Each number is 500 + 50 x the weight over its row's rms, rounded and kept within 0 to 999. Layers, rows and columns count from 0. Numbers have three digits each. The size before them is the row's rms in percent of the matrix's.

# layer 11 MLP gate, 256x128, rms 0.309, rows 2-18, columns 0-127
109:485535515439632481491492523435437544521539538459498534529556428472528524559561554604544525454331544455510396384554535517497491477572505516409477614495458492445468501470517496579460507538554492518584510411493406446496500528579404541498505402480508496498484546442543464539445450544563452547478447454493570485507452509480528462386506489474488480545489495427440520509472543488472433517554
099:439460533471382578437535502552480548611507453559538509459538460427490497593486437525407564448488534489511564480459501514595542445448529501491508477561483455582409555469431596477481511523474510599573445452500578470488509518553534417474538490526516518483493538506428473607486494555608484559483550438514477553472569461518440566548502421540549527460510523499405563530510496556616502499568
116:523581483561424483557609504500420521557502418540496538505529447539596535490525567478455550477519477621437523535446548494571486531487458408498514531480527438468488547483426479579567513549520363556452526484577484457541503546540536545497454504471408513527548555504490451588544567390489454536472415450538508433524605498391563528474458496497561570517495583497462534546474475475539431469510
092:606443499496472500551486479471588500528519517479413471506457395494557471443484434491526480466461522566516496454532424423456456549469497419424486613541560500417544513403599433466430524567518531452465551502537466459572437512420522580476547503509497488451504584443518530495374551469603469465429553469426529515493529479406558444463491483501531496518462497587588514482436516588492464482555
097:461480510443434513417441520473541591527430446487504468533474523567423445488412520506502551566373498432515459438446408486476528509469499535447535474488527497416506406510516392550490533447472468555467535566503514553475410493533517584520480566548536547532485417547541552548578491483492525527579553532460465422450413461468528495554531542423653533544540583487496521444422485543476416508512
107:467421502560494528439493551508410460511552520475458507498476380526542545439490550609502547535556602460544461518443527483483496545438526530542464418448492472497505518478536495521323407548484487480533394565444513511478497446507639396447476503520400511459516537531515527545460507457540544493454480506491479553363581529487569516501411461425497467553481430519443529470503504467459492442482
109:548497531442479410430530610422481453559399571438491431499420532484523554475475434465556570466512409430484510461506560554439556607381456477532558564453457619518473469500402507488442522467455429486483445483495539561565489535447517521428466492534507525426494510504462510473539537496519512496484506461578507458452521506556450515593475428451555440605408461556447451516544447535472512495504
096:512476410511541479459516594390435550482511532512508487489464527534455579476544464467409492546514489496480466392600439556471517585524409536511465516486526488528543571549429531490536647432454535451454564484460498539557422521454375513477450559498587463495450479438494458405541546557549546566489443446543545568511479419550468527485522411455571460530501471513491448524523464400521474543506
103:493469520547505430524610502456519405530478565470438484473505423478493526490481529425443546525419430507503521519412466471501360560483475517536431396519544416569498537591530478476474418461487493633486556517516504484485534476524507521469541501478499597454462501545514436507435509450492450513546464447537516623356497546491471501507450412407453553427395438510517528525475453489480506551545
098:517489526573498484484463508477479470545486505464413554544507440527553366538570561461557501478448519420414506502493447473452523580492457480423496531509471549575558451513486543470434499503491499471568475478495464540439365411545484421529409443511530523538482495424510409534480416542468410456503524545547406493513477426491455546460519418526558363437490465475559417571440492521421537528444
095:446596469459499549502488529505546492351495521587516446555481473494523536472527510556586398544514519407476493561480508461508524531471446501469563467567503466483475470434436604471410456398486483604632411560453458518416497496550473510541455549464542508548520468492501464479389479436532461521518509608632531505516553559433514474570495509549503543560510451484513514464463512547556554513463
103:411503471414506603559524528453544499398492505485473502516521469613502413526514545519504455620494475474491423578532546456535443539425550534523520527544556520533486508490497560525527619569502539545410517558463484523545465490464434559491496487443479599484425607407476574477522522538546525517514583435554426466461476592461397509540530465509419491457407475513481544577489548536495479444549
106:485485505483456443394506579511556520445530483519592465587486516462446565507530476496532576447464473504589489445548442485450467567459469449478374523492555514483460535476417568539544561565470514529429435566432497516502503506490476520502469545471507468477543479423594531459538484523557523447528562570431579437408472473547444494407461382454497455487511519512513439591403394506419426448486
104:446460482521535499545452570488575549450542565445432487489524428482538442518464533444425497448459461462454470485519452617438546537467448516427468496416517504579479516441500458512543416508505479506520492626449543527582490452592423475489522500545568503556560508450477414556570527500454606609486525410482508510457456566486480513401534509491482379547448463511576503451428433503576461465548
095:486420495541479495533506532576491372473537471520462554511498536447552435471455402503484463486528520537629559569522467499407541440514528425474460412499414503382568554494432458505556504557464462521438498458406428501562482448565420493527535393596507561510497507495532504463531410532517455532514508569552519491453588518539526589529518463514520515495505443507489450533403538539421464405544
093:503582500523422443456431556540505495498474631525516550549473515493503498496478491545553515387489464514439497471557475598544426504513478538589430502550506503562556547469526521488383543461480428435551453496492476609464476489505444595567568443532468480518555477549533529418494467476489533471431528533392592632440528411496569475605442487560487559526525535420473486544531503496466456529516
106:600497419579514420521540564434466556624483516505511550495534436456510588459565506391424534559423524514537483423453536476546477508437555511511528520491478463530477553435528526567515505464585470531539500514573530468433504486434510529523425433500472515455490476566609567640480504447516529549505451469445600542507481490482511549456554493525605533502555603571512510493478432510475428541581
# layer 11 MLP up, 256x128, rms 0.32, rows 2-18, columns 0-127
101:493572502530484578544521501474453476478538496487502392550540490478441387516460543615513422510514605525537460594442506480522648515544473457443500464537526387469495473417480506472524476494456461572464617512386516554480608492491556469485490529509570531535483447485573464468509457504476529594403466578439481516556515463577529370516488451444484514490433500498509538479490485487531564446511
099:457512523363443499550644517497485533572465559530524546456452563484528538544540511519465584483550465588472470488548507507468500577487435393516612551412411571506539483510549497554563424495417474568503469499532516486485536486511424513466479452462554463525537505533565523402585504499472575531548472566533513552592541459462449540450500484452640474508500460454498474485568464457513475485398
111:454458501397462505479463523472563491545507572416485528500514497552480425530392527387500508444526505410539583500491473486473518525481493488468560525631400409506521370566491476538489496450545402465541485547498577507462515516508578501474517507577473559543502419483535554468485504548378543554450392507431535481524480510474455487489524649540440530509421433525512459476486533505469479556427
099:464546486486507578414533533631507555485442498533581543478587519465433531589504561416465432509548418477528523585423470450485551530575514499506528519444573487479442480541548493507578608437530500506557638525529498436454528500530558499451509486513525474452431528500390510468512514529545552524492466484506527435475445505516485539534474533615564532591507532454363576469520484449477433562525
094:547501496565542482497552538544504510508409481430634568501490503504554433583463579528463487493442577430536506472504368492406451531479532500504421533543576565436583502463503440440429460499455490528513445487529524594545376460556481461540518457436382509606509500532486517537523558478461524477505489492470535517581534491455491492455512489412483411455432471461571393526545423442501503480495
101:477449464619557436464583459426525477505456460509447544492416495393545657555486449442505541520493550515472515455468506474526510512470494436524435521520459562480407551467461437536590567488589551494556491553421514493536541497550449557466502491496452611574503473548595529528629440479540440523552469495477447496507451504517566537545508519537467424425511557534527582459557564566521482493540
108:495483464479487530424457530487509514470538559385453538468532592652560535517409542406516476540403506443554503513551454455480396517461542543524449520544586579439480507517549544521540454452453443570608575535503590526509395528606436556548556477525520451508482431528427543519482431432506513433492504494474455439497535584499456482441533549546482415481509474493546546521484455478541502534532
101:485505481484532508519585516536592450505478418454524502549458483553630459398539509535548469442487522553525561492479549483480458514456567443572536508466597451500470513583472399442439365577584451525558424562513540492413483488457512469555487484558484476516595483551515504440422469454419430460555561563434538501491541561536461454531475492459442522389469558440541522525531473534422515487539
099:431550442462495403362534419471532456487414540445489515551456525522508501459477553503545490510523507478449522510547479412454490438538508484449459507555462529470549459538447397537539496496407564503500413429489570527500442568503475532547516528455445495451529541471514459508569477544560557487457549450411567445554456445471592444513554530396512520507503468575414479566581564459413383507422
099:455443510431533498448527515491499530587495524522345480455514562561535621490455537465575592509443472563469575415484511517507525543435429509531507434478477461465407447448489490502404482539558516481471454522443429471480530469512557599450590358491483555488480443489528546639488511548445524462483477511451553486556476571551525463475532486434545595484518515537489485517491492450582505490407
093:471542523535441523592532525484468536448430372454485495369492466547512525391498497460570471421529536517485522578425513450567498540534578540525477536481501408520607467512496565664483548495495389522522431469505473516441438499493539465495515470436451545435536548407544551611440527485476508483423539428523469455464516512507501450502465488537535496439610476512526480520440501569529445536470
102:489594562528509550512417494442525523538481485455510507493628473481508482514432452510606467568489467495594498514479407572568551529465547493438427449455491478518506502535530529542471500411457454587430503540557475539446503449502561467509505461483515529473461516502439669504421373439575538512500516550438519541462445466416375502556517516464475507474462474501495573456455426515522419574560
104:480491544504587535612547486541486520409551550451430439393460480448497486549385533503550419569526579479512403497380459641518514511527470516438528528427437529485483480426598397493471524466548517485452447546556577522512525407584485504419520517487468556567401506438521512436462521489517510469484466425471431513446480526504513564477471460437512487519547427453508523504516529527481524446472
096:452510445533569497543456446610496426479524451493456434520537507408513449485462489466553398556525394538403530434501447572468513538425582462437442528492555464443583461496486535557556503406497511449521455458446480537408492444499534522555447488476558432566457571487593536366559392545440533475476509497417434535435444520548473513430566503470443485458542462461537496489495496495521491503534
092:437393440470580497512544576515474417545526518544424510549511564488561587552435488555506498537554533483575468495525420476493525490560530395475499576429625481490522471525605474538523452547475464476523467529515444450604502546512511483600537483564528460485517490473551543496521523531654473424472433471471548584482527541417495541489458515428490451477495461512508503418382465563489539465580
102:459462429470488498543421423489407543495495467421413436488460455547514485462552623510479483559511512521534485512597431465501514455405530430531552381493552561550522496474518479528490518428577411496543497608551486427480562451433554464558469587505520508491491482521528463509565522551524540532483483488556433444374462514561508538454500456421487505457519523541470545391598379471472505517511
105:505558549506436510457515521478545423497397521529575496519553519542555448515499459536474535453498541541522537437568477532547530537408488442593561481484470555523507492489470482385506541601441471518537413556532532548500543483529512445514563483476441424489492430458501459476497473490487466449372573442530564574378545484554480527446437469433528443477597529416426532545386587455555555559497
# layer 11 MLP down (transposed), 256x128, rms 0.315, rows 2-18, columns 0-127
100:514481467557515443505415561499470457524522473421513576482469398543545615513499344564488494462534636515567412512430536542483465495485574552577460543499547578478516466507559531508542457538449517461549571430426453443467558562514520487502427470445501532496485603559423561564465514521529480503503482430534541467506528412551538479515543492516508523610472395529539532453517559571543510529461
104:513416495510423487549444553421576486413495525538514529568535467463471544499520595568500451426559493505570432519528360433552453525468517502511566495487526499572463432479553500583390519481522483479485514570485470561531570520431402475469437606441555557431533574502468590559512475591454448493495464550466465475457516572581427525540550468569457557567505445468547528485455470450477518507540
103:459523512456565512509559585428466523549521466590493442434444530499412557549482495495485464464484579476461509369480509470549564490520496431487437475382493592595536581548507534463424578495528540476591458653530493520462515488506544504594496506541488548485522442534523490480445450606377492559600559463486483515504464516480495564514494500483424576494600560446508502486521505509502571506479
095:539390519476496508530433514503497471623617516437554565467493489536474496544431518520446509426519462466578517556454585488491493485601468508565585437524548472454546533460506489493505549483532444446533493525395518507388472508433409520434552471522627501529431500493492477479593632424484538558530468485485482501514553533500518506567525497540489497549486537502567524455495494515427376388561
098:481407472477496500481477447407473614481529432541508481482522403465543511535580499572450455463484440500506525557416496540343457517447546455525498476459515463486518462585522410562546563482421478532564561482416497530524593525560545511432404510434440483610512499534452517483547527536473413451506572586492464477446497609486467520525541579479461547471545497508449540530496592445472509544541
108:538479440473494531446460508495558471397406523439596528524463500534504523514549503457506538424514395385453481371459425490406458503585512491441570555468535551481553534418484573461570485479455582494501488529495442571480470495504565403435468455469422498523402537499610495563525419506491464485499396589538487503533493544540532467471486518497478506513481477494562473482409412511495463594500
105:464524506541471541471539491441456520544563496448474507515424513458416470481447485587577534484636607616492482488477520455568493545560562479475530559474487449566453445439471553449487468541538486496390513478525485485525433446542492483522572483471582544566385472546568398489514568527455599471513553590444444583489494430529481485467533451569519562498477406451527504479481615515465546498474
099:535475487542425483534520511496534407531494501560452547483458482470627445596392485593545408482536493499519509536558641458478598507478531441447499481604467512466444497505564493433458471454560467493445466504463465455461508548504439441462505532506505529537472440508540510527598541467538475520523540487514590482464506414499447536449575451464466498539470537530514515491529567511495709412489
102:534488568564529530494480612530515565532517500454515554493399475579473535432495466514525570477437532452600433476520513484502439475560483435448541543475499543572507525537508525450472558462509487554532499627497491510561460555540405438485469620572573526489518615465564547465448463550433482494482517443575513435491533519543536487586466502609550522535432523497635436553420430513462466492495
097:593537444497522468507461468601510489519455482438540526574523563538547484429533457591504474456420531535521568484569472474537528465486497502409443497421438410532541503531525488571525482480477429493480483545513463548563482434537495480459467492414401506436588638499528425426412509461479422557551573463510416537517456560546473653462492462477572449530478516508507514581474529432538565494500
099:424499481506459440562485534498390600524596539553592529485464655530504524514504479597438459492532534509508502568479458454610487504517424522557514543467449526508545535511491428512467467508518428498523499507561502504380558525499523490480550485450626522479571590581450528470385516443479558527505475524493542422477541473486486506557460484558581509439561610454521541442533483482469402494470
091:431505490517418477540463508559480481414509512506501582451450438508484399441473544546440468471464442523472504476511541451438431486494472466492352434532494520470513489501511546406458407547557500542499594482567493402496364527536629440474439533451550542422471532413454513549468444470454409522511485473505468450577485533498525542489523486487487559408479527501470525444508588504545385521569
106:390493525445507477508479446512567496410512573421491509553439507535496456509494444576534533534525618475447549389455515534506498590451465468462539505476544512429481518443504452529524527467448503441529447566578510547576498555516473552508576495597462516483531483599559556416536546545418504463512479404561440450522473495399505433473518483578611506507584432587517519496440504439421451459525
101:509545527525472447535472515515527570511463436560525462472491531562461509553522510499459568471532493462498538591576555580520555515529463510489489517493476418521493555556513567616621512442576498528582480539481494423387434548479500483561516529521572532488457498515376536513543590568348573494483465530481567535380538481479534478494468477466600453494562489542535497448516544476476363496554
093:543586472562487498529535532513460530439459520472487552503520519486590512535557417500478579417528482445537563463452513538504449477442500539508417520553543514497498428581433557576558493583549531486563460537513534456629490489495528423467579459516502514452596496510405450518461493518509468546592522541488546553383509507526464497550566501578552491454511536508552397522598493560496554422653
102:531516482425576503541494528522530486525640491490442461641569466517587500453415408525519421575484440538504494507481450496473582517547516471524510617536547435523415497473523471571549495537516537495542505465573504563496514448561520352583514483487546399528555510530464452502557536478547465450456491464472538538518569445515512515465507495545522511593528512460492478517585400450415599511551
099:486457525461517527442503529440482507468484490576421511489600431606461525542505534436577494427536409418485491492467557495375456600477405469461456469519445440539498464509470462495491519445515552535581523517525474524610555458469560500498515511415603395529442497541522489399504456542498552490471476517435453487486501542576560541500500544443522456395540552566534520411572501540536388478470